config.toml
init_std_qkv = 0.0576
init_std_up = 0.0576
final_lr_fraction = 0.1
Each number is 500 + 40 x the weight over its row's rms, rounded and kept within 0 to 999. Layers, rows and columns count from 0. Numbers have three digits each. The size before them is the row's rms in percent of the matrix's.

# layer 4 MLP up, 320x128, rms 0.223, rows 5-76, columns 64-127
103:544535451445522479499497444547512492428435516572523434568508494530514516453519479453462557470518516393553469486518456486556552485516500482502467490519475493494519524460546484529499496548464531
110:467615480471467484482547479430589524553477464562457446501516497503446493497517536493531507503433492471454443508541496501485584516458539541554462427552501395522474449471524492475506416559467414
087:542507433502509464548527545563514582489541466501461506511569536441436499463499436449554499424599488529486452504507639530512510452507555551469549443438476524481564556529442502518481502535447472
098:435473514459477499551440547519512476503554510490499467497525488527529627562499434493479489546454445474473539498515518545526528485519392513432489491553487520515489499609502503538599505466496518
095:494587473506503500455505528451462464483451533452510477516496463463556455602465473533488455544556512523495520554528475535616520512527502512523485540592461507479551463439447536527509514490486517
106:483566480617472493430537522484496570530535495484481541529518524556572523475478507524492455515482562506532460596490481571561465446512494419463545506473472574567502587517508441457455482533479468
097:454485483530378535507481475507519558502532470536476479479542457488424458511469559453500508599485493524533440518536541533494573509503468479488505503437499512600482489539488497513488465534508499
109:435478369490527547481443495526532473568569489492487507548515565536540551479477471514563438478497485453519469548408497477449511473470504562498493540451453423506477499522445517507487465505428537
100:503422482514514499461467493487540474524545452466546542487491560466443470531442569494463586525542519487487544553486493475517499510492491515465448459526525593469554505466443453501470446565473489
099:498552509488518484603516461507521413540534562498483579423503517515502512522470504464550545491549500480533496515552544491533445428534505508468507531536556490450523431437486462456437535501513451
104:580549512522485508492552514532516561575517459511539455560430478512520475445616470433459477506478484492566489494506548530573497570500495531579580576516420457480498506516470524501546555494514494
101:530492462508492519507517454521479505512568502438475526518451474508529428484467471541421500507432508501399469481540447479560530547452574501506523499555449534503431585442488548539455468510465494
098:526494545472525576443492487535496503447465499507494486546441577441565478510563522511528513495457543521507503472426475534495588496491473521536564491506462528475518481469508552456487460526450509
106:517437467508551539487498537553510507556535452461483545522501488444473594470525502573458536450555539525546557543530497452415519495579473509500502565553592496523515567415471484529508547528472565
099:502521476488495495491458480502468526513489506445561535552477589522496551605544483513462507584458522386420515466601505519448521543512524497525509490503512493539510529496492485459495464534514460
108:527518416553475547481453496540478524568570524498455472515490473552546470557520503527431517531539459507477517540586459503462528467552458534562463532480470525527482453539509422414512510504526507
101:505467498462559530522481511500530445498485497585578492554513520436574490509520610453541543467492517507542563508494532499484470483448521470463506553542494546544532499526528480520529525464526595
106:486543464509449513483540557501504431513511491525509542555509472518559519481422491526492460490497523441462448465478499498489445434518486437566537492553452513533462493466467496485481530476435542
131:526539596528489536496472401482492495482492518505505523525543472526461497494512491449515518490452478500534565556539489532518519523509505384503468506517451420541500475561508519387457469499619592
098:473540524481548493462473488433456517476492448515453490535535521438458476478547553439491543471401408543420521544464486507488514446487417458522488435496528510511548585517500476447501475549480451
124:498501482531556493515447439459542487461491469480500484458444515465511474500487535541547532485488473543581471591477438523542592584434486514462544424526465622531536456492508487479499513488541562
099:594475528497519482466505422472485552479420473465577534530487490472445435482540473468545487533530552469530528467533568529537499594450466477503502494428456497518532473593525485515490564479479559
095:514528486534549508515548516467480499524506451512570465530504526522467513496533568478634535520453522557525475457499519465563533578465448586493485488494515628519535413490463472426470500471516453
111:560445512510466510530498573542419492438481472497463518493481524503551540568519465487450564535527581497497561485504514560437452480523531471402437478474494503513506621473501452427491490517467468
091:418578555571453514513481538535497538437491447519525537530573524534509448544561577521459583499477496506498447556484535464452479593484529558480482465509511492465541486436483494494568576488497489
083:484419483509502536526528393510468566503512510526497462401490513488455453578513470462552412489494534455475486573559502414554438480499519449474477490526551502454430511558434502458466463461461476
095:482448518466499530533429468469494500437485458485465548545524452476533463511491492460459567502506529546541525472563519425509525454565598481477520568476408503496448509483584459426566491462497475
095:484511449562428518452513505512506495505541501470475557527429519482449473522418468494494479513403485638436417434507486431491513527480506474547462509560495537445520528415506434486479487439445453
090:506614514493466466511500469497513467493468515501563472463526559502542523597469527518564459486569559471542485480484517528494551544468506520496494483538500567488514439470402454484507466484554508
096:515578514394466528528460445499501494631464483573490460462505498561451395485502586452497467524554475455521523487544577439533491463485476516470473506480571440466482472506542492445519490469496482
109:508488483502516509508449490518514517498476474510562527498445508564530487531425454436498523515401469477524474403487514530524572547512495504509550516463435454473505499438467435505515555553566502
081:537480497506449450502401564511570479495572544505504585518573536547530494489474471520541589536538491433494492558538452512526502523498460489475470499483496528489479494465453453476494501474495472
110:533537523409531459547531500511538501450437480532476513488476398471545496500470543518528494479559523510491370486491597504525513535539555552512553565336518503529510535576468469544536525493545501
123:536480449428494449550494508483495489553523505443507475558473442465436532474500475494566469533593466483481468433575500489489524462526536485519488464483438558515549484553454499506471558450543453
093:483478489424455483524481478551524551517449562431590466495478496499469494492603494508484515524549515547510558481441507548565501498515480488492495500532430517511528501508537501497538426537496498
107:419444500508534470497444469499472515537490457400527484542511464528572510482554530487484525478487459540565564593499366574541542494545552442526432517543471510460539522477496480513442539452510536
099:520468508463460471464538481546495597509550425536473556526594528435496477559530508488506524519482432460429467482537591496473583503474520484512476464483516489533532528483513481590465553515408524
099:498445441557497454469531547514508513488465446535448531483514554438454474520475556501499538538506472438566516518562509515499512456455466505519492465511473474503473509498513525467486453551386491
109:460432487516466452509512512548589501520539505572504487496415569483428506567573498488555479488465515405461530507470480478514535427551546450550416471499485456526508465503493463532453514518415545
097:478560530471513560517457443531439537505506495538508468537418493471507482493498435459517535450463526494480506540451517484477464527441519498491493600538554471483573478562538495452533504380488483
084:509478455562548501514506468516548531542485576509472512502480539536448539498488592503530503509483517502512497461442435556422465497641468505552477512504517491456524479505500559586507496436480552
104:501518506471496545472449482572450455581480503565518506440554498556492471489513559541510533554486535512451520556447487475503541484496487482574516520493499574462553522574505526520575522537547534
099:427593551522508480433474439549470488516514543544545487577462467525509490475475475521463471506486546551495480504476543554514532526531446507509466574427480409472465523547495465435471479458447532
094:414566563461494466534506499485500521460483503522540490483497559503471422515484482499472453490517551508525501418493535502506542523526458546592478491499474500491508499497491456524475499449495547
105:519546514521521518542496552544515467487506452487510451564548484431469443499579481462484456531486461602504502491456475541518477481517522580512528516505490475509479522494530508516516519469456568
106:443547522474493539458564534435483548491580513521514520478498493506524551483502463402505500516518533491482493554472449494539513558487502475513509430404458488463505497427452458514559554512510460
093:505472499551455472545484473503527490558505424503575474555567425508571500501411458442476565488502459490487416490457481501516427510460491513527479507472535495471472524466543505526530526534487434
102:506486540482491574458510464495535534441476548484489516495489547434518586542545474511490636418468501542508468514504483486405499562511532547558505474476559527490523557596501547527459504560491544
112:493516509425576467464516443432438523501499497529476492537510484490486566526531562459489541536494471577481386481450564476504431473527486496488566468487469444509428493513522538454532454526507400
097:505448509496482530505442529514544478524434528538546522513529564489447540547507547486571441498492474430488534506491509425504490510459476538506366499529518569517578484546492409489461505496463469
094:560520448435515447476501534529514533550511469525524528496495516486563500492453499534411450500468474499545525522525473481471532486469507454497485548517589447494536493530394542564541539576525571
102:518534566571477466468526489507478523452501508517511491476557509496555484526536457503553577534479487520565495530481475492534484513574508440589461422442517475455488515521649525431532514532455415
085:501501443511523478542487502431450519497475469461558476495455494556471419486416546462491440473491466511502508459537435527460432474406512500454560459485477538557413525504467545443473473538573556
103:531498525419557540472681503454473537519456469480541486461475500493508492530527501466498510500484497496497468468494532472472570452461447481481538493611448595535456523485489561504539598480563566
093:407490528515483493549501489559536484463415470494552439465510502545537508538484530553529501412493547483492486416443504544511595464465588480505517495542516468534525552514504481531554494505458500
095:410518505468591512485472463515484551503520542484541565413491476507450516446480550543564462522519463472546447556499513539512530551538555418432522439485546443469536465430474538525475474475511578
109:516503457519499541486472510481473553491443402509500568423479557513545526532531491502500553508501498540480441468479423494510486522509457494528424482530436483477497489404434492506501449489500503
096:496429516523446501508490393438456489486491453505500448502475494471462504565539505518512517531494457520510465442466486509506515626479510544467511526555525504520478459453530465502548500502590473
093:532520476517488524525523520501521604486468472487486495534515522556415454470461501491483511536468499530530507505518540499542542534537438491470450502488397434457517502537535562540474518588549480
092:460517474449485424462504386527502542542482485501538524525478508472568496555545519487431479533466481459493497452555582449510522441464618450580464473538450469495502515530468517503477467422468463
098:508438488560465510450492492517484510510513551478542426459426455548433503470559517472487535479513489554528504494481558537531449561633415463494490512466499523496490494462506585504490456504383519
095:557538468588506566472516441458516518503515505502475584549413565507572481491476540515462462513501503537521434493494498517512516474556503442513463513466457409458473542416468472493537455508476546
095:558500515514508461580460509578552451490506402547472497505520511482483511468519471469482491514485533479559488480503474503527468470517480556530545518486461477521473470528504479609486570462529505
095:487487511535510486510584496489457503527494536443495451543488470496506492471524453531491472524455587557517487510492562480467542514375508542585573488519419470510552473593525501498524464450406471
099:504484500459487490513565504582531492557486525444455524502524458511464500503399539601523493514518491487455524547460508546467536522481547509525434535517568503514492482481446477513425543463504470
095:465523502432512461437547465520501476530508481544501476464530503568498479457527549526511541552533483534532430427465402588527493455426569419470498521465457570528545498509540496470497467505608555
096:481507462544493475540464437514441448448535529600492539485456484492614549492509427534507441467507433472578443501540463477510482538575457521478528540522471470543488485528543454628474507488478503
096:528460525552502506424565493495486513520581426584453511460508597496391540483480482479524475482513512555444520522488565502452500547552486474503500455501439521472572476476455554540497561468517553
099:534484501486476436482482429444486502483463589461436500534519499530478540504538449391474460507418488465472496512485486471511476546457502485459514402461491479502546466494534520447522433544515593
098:437453473477499516530414526467413498577415470558486519432470474497428535480531530490487475517537541461498506607534484434536508474539454532540476527542533515485517421500452458468513514460472523
100:562540509467493533509542440510511500502575416459532504545487478489590498451459479508525521575515492563423483506430519530419551513543544467503484431489537508501512512456484506522472512496489470
094:522462563482595468472497483422508526448517563412527588541480473571486483511522517509503482453506510427514546496419517563566516541505425506473434527486451485469478480573483510541569525525512487
# layer 4 MLP down (transposed), 320x128, rms 0.211, rows 5-75, columns 64-127
103:540509525467431520505444569542517491496505490426461565481521581526457501484586496519570479491500521445484476499455541464527504539417554545478532403525470438550535441504486492503431514528501530
102:451527431574532537452576520493518470516538468492488523443475511437529519482468529499528471455516503575494587482508463447467490542557498542569466455566529477507440466534476461486475513546463514
091:598511478499483479506506552459523441559495487474545428553513472493423517501476546513553524561504503569491470522526508516517496520535509536510493455546487499478474571525586524558481548472477530
095:449440401526524563385589469520578475471531459438501434491514530491482486481522531519453472499502559403491507541508476551514459470491452534516546494499500490518473497458517503498465435448507480
096:468435509508579489554397526522511479554514457444485530500454491465468488454511489514531500482456430503553516488545524470473512488470517534449422444497471574491544547514570559442489448586528525
102:537493445499582514504474503508452488456510544384534515466446503512444443501451496451534489459461464500502525445527510542462559529482400514497491519468539548504500493523474445498539463454519552
105:515497511525479495453474564487495482436543497472469552531463484549465515371503480486497514514412524509460490461506503525575510504514543517510512561472523455536460505533456516529374503569479418
107:534599438558474553495465473512506578500487498438524511550568493539611457463479522521510513547567559511482475513540439546455471446484502572509502475437522471508494545476529506500456550556468471
096:504492432458490532508512495507547428504579613545510528533508533489526526493484547519509559516557465599608536523524484501523519473494493542573477529488460505554478578452511569527512483596507541
108:527511541542464413512463508552465520486481477461491550483494549436422487483475562542485443568568487502504527565511463447579481490539456493500515485453506491481507385543581461495445422543459470
102:401557524499554505517529461570508452564545431531530443455484475519535491512419529528472490463450456471393450552496506572584522492469502489481477522507451527498474498495549505481516477601550480
101:588541464461543521509434516473478563523482486436484437410553521539509540551511506436550478525431507482523483548479562520564501520502477534514422526504496553473477530490523508427498514530490511
100:405498494498477502505462466469423459474503459501510525516520477504480422495515482524580521445540506456527510507457483493498447528514463458503536449553548404507437574501523495470518519487541452
104:506529517534508509405453528404591538512568563445407460463432520478555446539528442452522468466502503522483446484502435510515502533503515473467471489530499522481496484482449450492486517512503491
103:471500518499453498484502538515446415509534507482549565529473536490514527410445534577450533499479550546464510481504434506549526385471485498495530485496518441468486563534530505517591428544442578
105:474518481481544576551501469585561473506500477525466504516492502504449530481528497512465475498551546505477428475508485498515459512494478507496451507462509474453563516482439403487539460437502515
106:460529466500509539517540576565517438474517571453491518537489453521512456467506579509447480520475472503577485472476455497470482509455520514459479565484461576498563516484481580540434510447537495
106:451491497421505514408478494526448542550521493573489377544474535514507513528502406605499472479492500555507519478455551563526478525474494482513510514491488470466451497553566539496490556554532548
116:486497537544502539499528461483525461463507493487510473530504487416445420455460487571462452441484440552495462462494544537500536478459562525522495480507514462427450484503534464454517506499500507
102:476425527440440519548484464456496545440522549523507453486497479533543524570519524457528460531442547506596533500554482512483488526487560514463462498491494510507521437451530499483521484426531543
102:479462442471494529551535543485539529456463492488503507487536511494519547510506460458475487503491532382516465470482514529495499547538469585490475487468547468569503478473526500473515465491498503
102:594483510470517511612499480503564521415527499505500528477460453505530513483541493440558404489520505465510435463540491486459525520528512467443581477523476520505495501564546478481459478508441510
102:527506468490540481462464545474532459538511479593487508469486529525503542545571472556420511469545494466488618495470482521504525479514548516523577484492475471551464554479509447515484563518450453
108:467541461467554608544532497485523503450539531494580544514457515528565512492487469550468503492459473510464467415517474432497513398487424466515510451538530507584494494470503547486524543555516532
094:442476515458493486461550579563480505489493510488447451478407462491497481508494473551465455519520509511541492493537552514537491472461514448561558501580542361498444546465470499539398505531466455
098:434550491549507493513442494436442528449505521501531506479525485501492477405463583426458462463502463520555552573492485501472562481475489458491438501469520506513525493464482513451477502586511565
098:535588485499531539472514483485478432469558530512526541516473505476469485497512454539474497513528524526476447387529536454525467498527507509565524485521504450505485454478489519589467508461485466
094:455522495427549412426439538521489483541517503482503474453537495509523473487545511514526541498566538496468515516474476522582452480549502502483564503421504491512426498488486475508454454500535521
099:516398588474468532479527504568512474546538548499527506531511487458494494473503528500543489453521484489499566488530488513462469483545491475534530501463522486483592457503516488531479506495443520
098:532508481533490469493528524516515469416510513396470475491473507459517596517557453456500472446460519534474495524451478540494489426530503619478468532480483552507496529487419556447504536493507477
099:494482513442474469487517494435466436480458530562434542532495513528571527479506463512501493456507481515486419486481447556465486565547491511498561447455566548418441557583448510554533517486484449
095:516541527472480585516533505495483423518533545535586451541560469504520596487501522457445488454544445575452559567492471492508485417522555482580534527552500506540547506531497481494529433543530579
103:497532534444560475443511517522477518594484513596564505501496428453496483445477496558511451513476516486557509446525551534488459529522514485427479528461513486477463525530534561492545427402519493
101:476517536497501491538498424454480498470454556459464541550473498499417423533557541448520484459435473446525555529536558503471482433510561489512478516452523564535511498522485478527450543517454494
094:485505480527501530503552466434416530473436488486436450462576522484552566448487539502490523472489523440529509493544507510499541466482436488545529500510581548449497529488516506488485418477516521
105:431486530514490442505548492471416504491530538517475512440491541433524514524474516493462458457484502472497468511502582455450495476498487431515509563564537391579522596468477462471443495463436519
105:569511529481517492615572504428562477475496420503437438514474423499558459548513498526502507534497542556523434476476519487486496558488553592480470513510528475495538540554447519556541525489503463
101:390496546548528451430493472517547509501499545519495484542530468519460454527469552511511494510490451682468470450474505532477486485490474517455482574479481481463516459459505503530523421549499431
105:545543470507571526540440420567549473522469449423463538431584559490514463509456460482518469545526468486478532450498538482444533506444473549481424481475485598596585503529536560461513450454453505
100:451470466469462480513503562493430481504475571449471476501472588443506517425526482466450492517520505447534482529492521474547570583445523487504494471510498504520530541477464431532474454531507449
095:462484543509528582550441443426586530470563461519490556434487484487516485460487553472525426499586501573518476526447573539512514495414563466490478502548526569485524505473475502447484489509406477
109:444494525544469560476470532448479471502551583478492484486518474530528525495521469427499447554444517465537483550572502525551496540519528483503520462448499503541490402457582530469482446470451545
097:515489551440527548524544512515483440508514514485450535502543523496488518516546559412485511533498484388508508479489464398487541442534463510501503496513544631502514459457481454502459540455528486
099:505473510504493530559461548493414476513525472524483532520544506510438537426453474510512495581393467519507491511448468503434487483477552513504496605488540393510436508477547496465415523479536533
106:581489510526527548510486474508530496496492465514458482481566487485546489495521539546497482509456496536577471556461434529515539434542563482399449475491475502470510550530542535492484489544437465
103:562455513500539551527531460481543467424504493459404559503505464462437490533484497513480494473451538499445523470500487537499459462485556458515478520460493507523474523624425489495511503507507411
098:513491535435531538492510527503509464484565496555486509492591489419527520494569588527453536548436442560445549513518569522533529545470550484515477468510446494493510465464415516497525531464469508
099:503468470471445416492519473457476433537526550460550472485550547478489521491519515448515490548578490536505467555508476494491532505428496507540487556460533565462542531529491539497516542553478515
101:530466503499537473528519498540473507564460475423528462540499455558500505500465479480493542496455473499507428489506474559466540454499496552474486530427504483515514460564546551416511455420539471
094:567528480517525524441486550564483456517555469472440479513446511518512469524426511566502459519537531619464492470507467479471511482501518536494482529518529468521507528443552497571502500494466544
101:496431429537511458486517520431493448500579481486518535525520483488540548503450517566544457432502531477469485571515480495505474498474495450537570416539423483513574590436482510500507473511511531
106:469482434486526555483570483552451442534521539523508476513510514455496525504494497524519494526523480532437563485527416525499455460479499446505455511480477378504497493446505519497520494498506574
093:437466476466513538482523496525541521535504476503467527516514530498520522528507490512489482500545490431583454516457499496442510579494521521532478457460532466514511444570490564439435552430487430
102:533496494520513417514483547541558544471520476614525416534499494448466500567533574492520450494482480501475489458479483556473490478461564494473516499534512472475540446524478481481476574467517466
097:482505467533453533528510475500515539463489546453529497486542560439546524484467430524483499455527551527502558521538522483478451448457470462592484465532469484474497537509537472455562542456590542
107:454448544492474496531491523517476545505453503482524449500548541439495500500523533466530515469524446417511534552503512511485552501523578435479550456500485567561516522518495467458494544483477543
100:440488507498581494488527526551486491468505443533486622531449539476551460500492519510509487559532466525477518537512526518563494503536487459502503461489521412486432516501521479533569490469464476
096:505512420490520479515542496508509480508456570538425514532515608522477530448527450489477478476496534468510482531506488491535519435496551428446472530510519413466483518542494522465447555470419528
096:462485616525463487459520495473496595463438576520505501554552530485459603526534476523523497466499472499470526463500490537452498467537522444563515505542466471473486483462478529473435455550499487
099:467519443468540435503466533504443498534559506496552549526496578504575598417526520510545442489492523540478514521498512534597509546471475523491509488437461468539481535531469466445471442463498482
098:532455519509546405501523527499433474513549530499478393495493572484456518420475584495460532519510445431525498489491489497504473521549493471543493503430497529529515551383517575506487429516419498
091:497465518469447602547447538432460445499453442468469503477451553460497486495542471516433501519551471517533510504438469472547488451559499464506496489530541420516533551512429504527552459495527541
100:586485573496416542532482572403512477503501425438497522477579515542492551507491450471495469513510517406427533465478489512543482490548503472509451518537490460498442524477522477480596474510440484
096:512552419473613558522525539539572392485459532487481554496508512498521517463503471544546508496481482575493558478516503489456566500501508552552534501490548434519479489510492526461434552457535486
103:461501509514537464453566539453479579476511455570469518499464481547633502512563519506509465505526493527477508434540480468491500533471531532529476468521610582498504476542500463560507494429548475
094:394532544466494512455505597475442549528530506517497506453467500444459472519507533552476471578526505466512483542561490499510507483400548470483442496473474462453496479398506504488550482534564494
100:495476552505499597541481523520530461530496489474544468533428588494501489496436498532493578473413448502565415535467554539484509489494457518553518494562486508542520507535441564527475451442602487
106:452506496521516508506388441573413488509471468486548478498513521499474542525517516503458487527487506446467531540508476536518502484448486565503527567520466519483484470454486439444490485446547518
104:488493520435482488472470482537507473489517437511507524516486497505458438522464507500544447467492514434441498407577558577569485523533558466482531396453507538474524450570488512505476549524523548
095:524569521527523458506441467520521530483524571485391484518485501463428493563453473458489479524449448485579580510480505504429524472530503458568428518549459494533480470514448500491517570482489551
098:524559480538544521497474489430431533510530546476506454534512492480553476524483432545515555497461533456478525570561525480508531517480482535564432530453493532489440508478542485492495500574517437
# layer 4 MLP gate, 320x128, rms 0.241, rows 6-76, columns 64-127
104:500481470541501486516525458587444467475495492492458497512478530463506510519468584509484507523421491547529453500510447508522540510570543459533532518497523464598464538450494407462417467504440520
087:545472444416528461527464553502530470472462551546475506456555510484399466447512535516503501505498460483505455557513527562527422489515565584450506473409498504493592523511501436515460538516507454
104:526552532441533540513454508458537473513489530507464487545485508538486512450521497491491520488567449552474523586539429496431567442561615526493550450521465489556538395500492544547512520460514445
088:482555457537474533517450565518565504418437555552498449478529529491458599488458529459543521519415559512562569451568572523433497466527470458470504458484466487480488492464419467486483458466519514
099:450510465538497517497502431494504525485483474506514496501387513478497513507500529522595512521528515467483448436505492505513586462531606504456522538570499513521478553488511499548454467488524554
104:506491479481509546485558469551484476490532455512523471409446499479480553505547473469530489547420451495542443579496468538493578504494582498425516469459514496596509507560429530497438512524540429
103:524492599456468497524497426480478518494479533513538475516508497491460538493551507482481533437455469567576513538464490505517563503453556495467473414429530456483555541485514455454505483521487493
094:513478513518513517496521486469598534458468485475525487419516429456470524454552471496485482425528481468447610557551422525513478517517541523485489448478511510561443492535467501509502558553540527
107:500553504467468485486471461549494485449444553489462493501421577496498445574421423487420512590468442496532486444511466488559480529509500483502510468492587471518502502464545512517495549480482426
110:469476488516518515492496434508461509494510592554413472488502491443479493516491546465536489489525532566533432520526507531501523488529552550418497570499581437568513545477523424537427540480474500
109:537441549473448504488541521504557490548540482510524482518395428487557468494448425516416524497515494457413531533529487464463501556485473483550542458494518476487497540515461525556504489629484467
098:511553492458490479494499519522493485536541462443435511447539502541490539529522520428474444495446505631471463509473517472466427489535486533444412454451524530450602519522521544537554469488523483
101:437535517436542516454519461501484458526496546507445535468498490443496461508527581613526517527564557439538477515494456454434502510523499518476485549499531417575502523454511467507489556451461524
100:502479548481546508445533551457535514458535495483439467471515469495514459493535517502465491503550423500480548559491478481437474518541467457478493554510480559408529455505475474490455561536517438
105:494471509491533442503483510570466506491502534542469442543484435439520489540517426487518468498488504522590488520433537501553537517463466473520461524520530421497588520527594545469418550517497481
105:540533510482558548527473507559502432516460563583482494572518455514509548520527528519504463567523505487481549462434524517525526454459549483513437543580447543496512569511451503501513496457458476
116:534529465471567489445513489556531462490533473474512619562502490455458524523545531610421475482505497578505505487510507524420526561547510462483482503536455499558528557483471600473524560503474481
126:469530374511505442526505518498606481514564489491524465518409516464457365503519490495464528475513552501494495532503478556515485482455512436482467451528536480461520539496524510626488490529449427
094:500482495544457461477553498460476479405463398531436478548535533465525485469547523425484531468474455524466500542485461445524568469516489435538472411472517524474593540508551501499441486498515506
122:482494575512541507494512507486548487445476473475497542579491471513524498574548456497465496576451483496464471417577490527496459508506507466573463505539522479476535566512439482590421576500528454
094:536468545467508484506568522506506492465485530490498464528480442518474440510489487471494429509574519493516561516499498592534511536550462489539530571539511445550542460608466519498425530488489542
089:512566486492527503438563475491586475481464519562519576519488477471501510459597544528514479436518530485580553530557510482482601490533490476495437423477478536551516455445470519473486521516514427
115:504507496508396452493544542528478524490471490513485472488474496445493486547498457485516484506469544501416603488498440539475461493413574479577485519489445432515470513413513453491539524554487470
089:601484444481533471538545486494567470488468517511467519511494471573502518436464487530548529514576525594503487446442419546568506440533470539489528513470434528504498530542523489534497511494513465
084:575507501510440415465498497466494473471553425522524474497536490584486570487510477506465473561492499481527485546476540565478516522500475527520469482488521508521535457464512448482620505523524496
092:548412499409444621540436456460538465439494493562442544507475414569510555517487498511447519520506485521491526523517437507525562408531566445529491462477486557507499518528490430573539487463532449
091:520550436512497421467501510483525503466458461524477502506471466411533516462541474482504511505502519547444515534526563453484562519478466518572478480484435572368595502449490561534477552513424497
096:478465472528497509450491501549530484429471527473473513490453540399525464478498557444526471466448458523510470501457495397557461431439538500540513474502518484456468454545447464476439437497526492
097:445462469443501505453504510496491520512527547477493535478502524393527572565562434443501510500466571504509482491458512463508533518495505532543490426530494540556527513512419549515443461496547484
109:480482482494485456537539529483446581434523495442511519466566410499450510520549537466477430546506513504460545619563516431535447552465507494513533526508511601561463448528433540510490511490511459
079:584472480488447480574556477507542549523539447446409483507455567469481511470500444544502507465503463442500461454444540466595519482529425496491454481511417561526500479507455478460482489476557464
099:494529513481490395413525423555511596493441549531454520505454529520540540488538510512534506524501554559557451464522523532535499517468624489524435547459468429502458527472559522514488486458478523
121:547517466431497543534505577429523474479472552492524478542505503512437473502547475427578518530559443386514578520509532473589490466527484548480549480452519525529561473592436494502511525471491461
084:480552475540477463564425489556602533534497539481577446434498451486506476445567553494458488530527490556536489435476525571535516443455563520475497490560467479512515517503492396515518453586529491
098:496523497456497474501465516539458507609432572513509512525521481462487529491534517427546489499556542514495514503522516433495462533509507547479503464500599556508492457536520497506571547487458519
112:594519503521537553456507530489469477429512497483525611554455524424471474494500499486521500561546455525542452447478503461467455569555484561529545543477507487528532440479480471461505510609561461
101:539585539489564482485553465508457525565471581470506491516512546541463488407520428485448436533497554477490522517521526503501584526462554582516492509517479512519490444510484457503558468480536464
111:488489494499494432517544450532509507488502470582473536460436497496515509538467537439505590484502553475476507521475479510547555468536504466477436487484410416519444450478502444508508488501470529
105:529510613535553512508520479451480524483488590482472533587512517488534524513563474534494469506528536525518474434566454511503490500511535557520525454533483510454533509512516528577470484560526521
088:521431491479512509493409509476473500446479637512487490467486491527470487516506559489487444529536444495543470570476460498460532455527462539545521507520437518533550526500434517531510505511525518
099:511541511521563516505503533477563457524466524533583549499548451456488494563510529547489528458494555523455495486529542555451520471481474499526495507422504493472496540536431495551508499616515436
094:450566542514480525418538515525463465446490517448577460506441569537521531506506480426472542522528577477482584561501516506492500458518482523438434538511405618472524420517481493508508485519492504
095:393555527519504427529507497522452596515509518513502524477464504510537459566469473502502484524517529472483532539451458442490492522502459438584507523497462455495501511469522442490503526437568555
100:551466459445554536521484526582507519558507530500538523531598569529431493462520538532498552556519502554497519401516490528488459523560507473415532531462569419496491528506458538532519552466445485
101:444545497489442560526485531520501515495490485510432440492409479512439492422510517432538445543458530482551528488471523548477493494523524569464519527543464467486431505446457496541542480540514484
095:544527516527421486511576556536476538472553529535467499458470508480410404499525541509501447456518465484511546479515511494436546507515523473445539520517487545548608496515449510523492510458535474
103:598583482571489517480538468474440494573501487565466512554469441493419463515525522445482455493509530484531568481482496462488434393484539545498514506550461468498480454473479469467529505530589517
101:550470486530549531540533543584501581526525511494507528497492561529446498517484483548440554486533573488492522509505491455484487506531577514532498493471521481452469481508518518547511564400497587
091:518460504480518483450488471526478495521561493489480509498472475488467521505533528472491497470438521472493483530527541540490519523556439490554405463539474521472501525515464508517500509417519533
093:556504591461497557503495463518509460538505568535474534497552457539407544499494463492480541556557524504519567465587483516514510471491424601465480530482472552524449470589549452452532467457511482
103:556496487496554461544526485501433461522480584573526530515494517502466489479557417450551499459532504532540494452544483435508504394514475532530439492449564468476498523480467508520532557494493414
090:535533552467467474499526478493537481573566551491495552535495480524588501422513453480482519543555543501419528524544469489502559520484549451480528564506484531413477479556464543465517510517499485
102:570578566535533448491608509570473446513447519476494559471474518439443530525449520455452493401517439483490542441469534523503541483450473478433552503486519506531491523484520536512490524538467559
095:552508479499506507536515492533533484484517457523416475594432540475518514428516525429479535456450477458537538484529513519472499490532484569474477439480494501479541540443498519488556521485481457
098:526496558545431484528528533493516488509460467518545470506451474481545479526567418512486549404488504499482550494519483495508472515473493456533473613535520549503515564486540483482509468539526461
109:483518479463478452493502553519486539504506507456493400556541489556513514516508511449495514497509452568469516463586488477457438465414553570534505550474531617518576480523477487582463562460543491
100:484486456495501432517526483451462499476494454485579542451449463471485498514488556551555562522503457497530591425482513505424476486434420458451498512585503592481588592540462506515519542453479453
098:532543514554524540513542525450531549492490508519510529541499451524557510506513578502488570494455469636551504494575455488451536553511514570518498566505461467430582508507518514561505552503507508
088:495481486489512472492484460601435579490536482462476492571532485489532519507526500511447528515448470479423493491522522442468548490474616494494490539473505417549448508524460498599481587543505526
097:478483559486605450491529556554491448560496526443517451513469438535522517473492534575507439555492487427495462499486549513532479475477504497595543534527456502518498553445563503502516544521502479
097:441515492471514461490468538453446394409459493503499459474454489519411490472520535477544516489505528495526446481537514403505514554450546532468562511479547560473457502489475470525542422468548456
104:545505534497580467490550517582495481480461449467501475475511482437492547445496483524502478483535494448547592472465489451535469447509513508466562511490490400501436486568516488522564554528552569
096:510523393548493508476556505477470519495526528578469519516501498538555454492472481530499573531488468513470516486465492488510505540433512452545476496506491486547494513565522557520528505470529577
106:503519517472539514486532502450497538491493439505454525561457499419550563545492486559489485441425480474539448491475486527507481461529517456486493517479561470479463484510460457467504486581572511
097:480490542478447505507487494495490534460527498574462550570478480573487436547447542454520440482553466446518495455483426487537521514519494516490537445477508435459478492543500453536592498571510504
100:484522474466498544504399537525487388460576531502477503520497477478535540497489492421524437522524482511501525512525451546511516507543522501482486469483498392576557477497487440478472530494422510
088:474464538490511478509486478470479432446469511435504470579513474504474471550439537493415469493476526502462604499505526523471552537501435515525506474551480554439553560431510569531544540432499463
101:457488561454475434525528477486529545516511561477528469546464426481462449510474539527474558493528498540545481554406520494503529433475544487525470543435519542465526551506526506491528555477588487
088:479530479479443462475370447514472455406509540439513536500464533476463502528477563503414501499466528506481512464493556547505479494532451573519519473462458562555488498460507487483451543477556496
113:527448514543497493550586524522558474494484528551501585465491477480457524465502611496448528528503497464514463436425475537458476398561478469450569473502557471587495599475531458551542521524528470
093:457505536518478504482455541535488495503512467559505466440513474523458505432519598490510473499470467541439549499460489492335529555490475480476464482510542549521567510525417502443493532473457452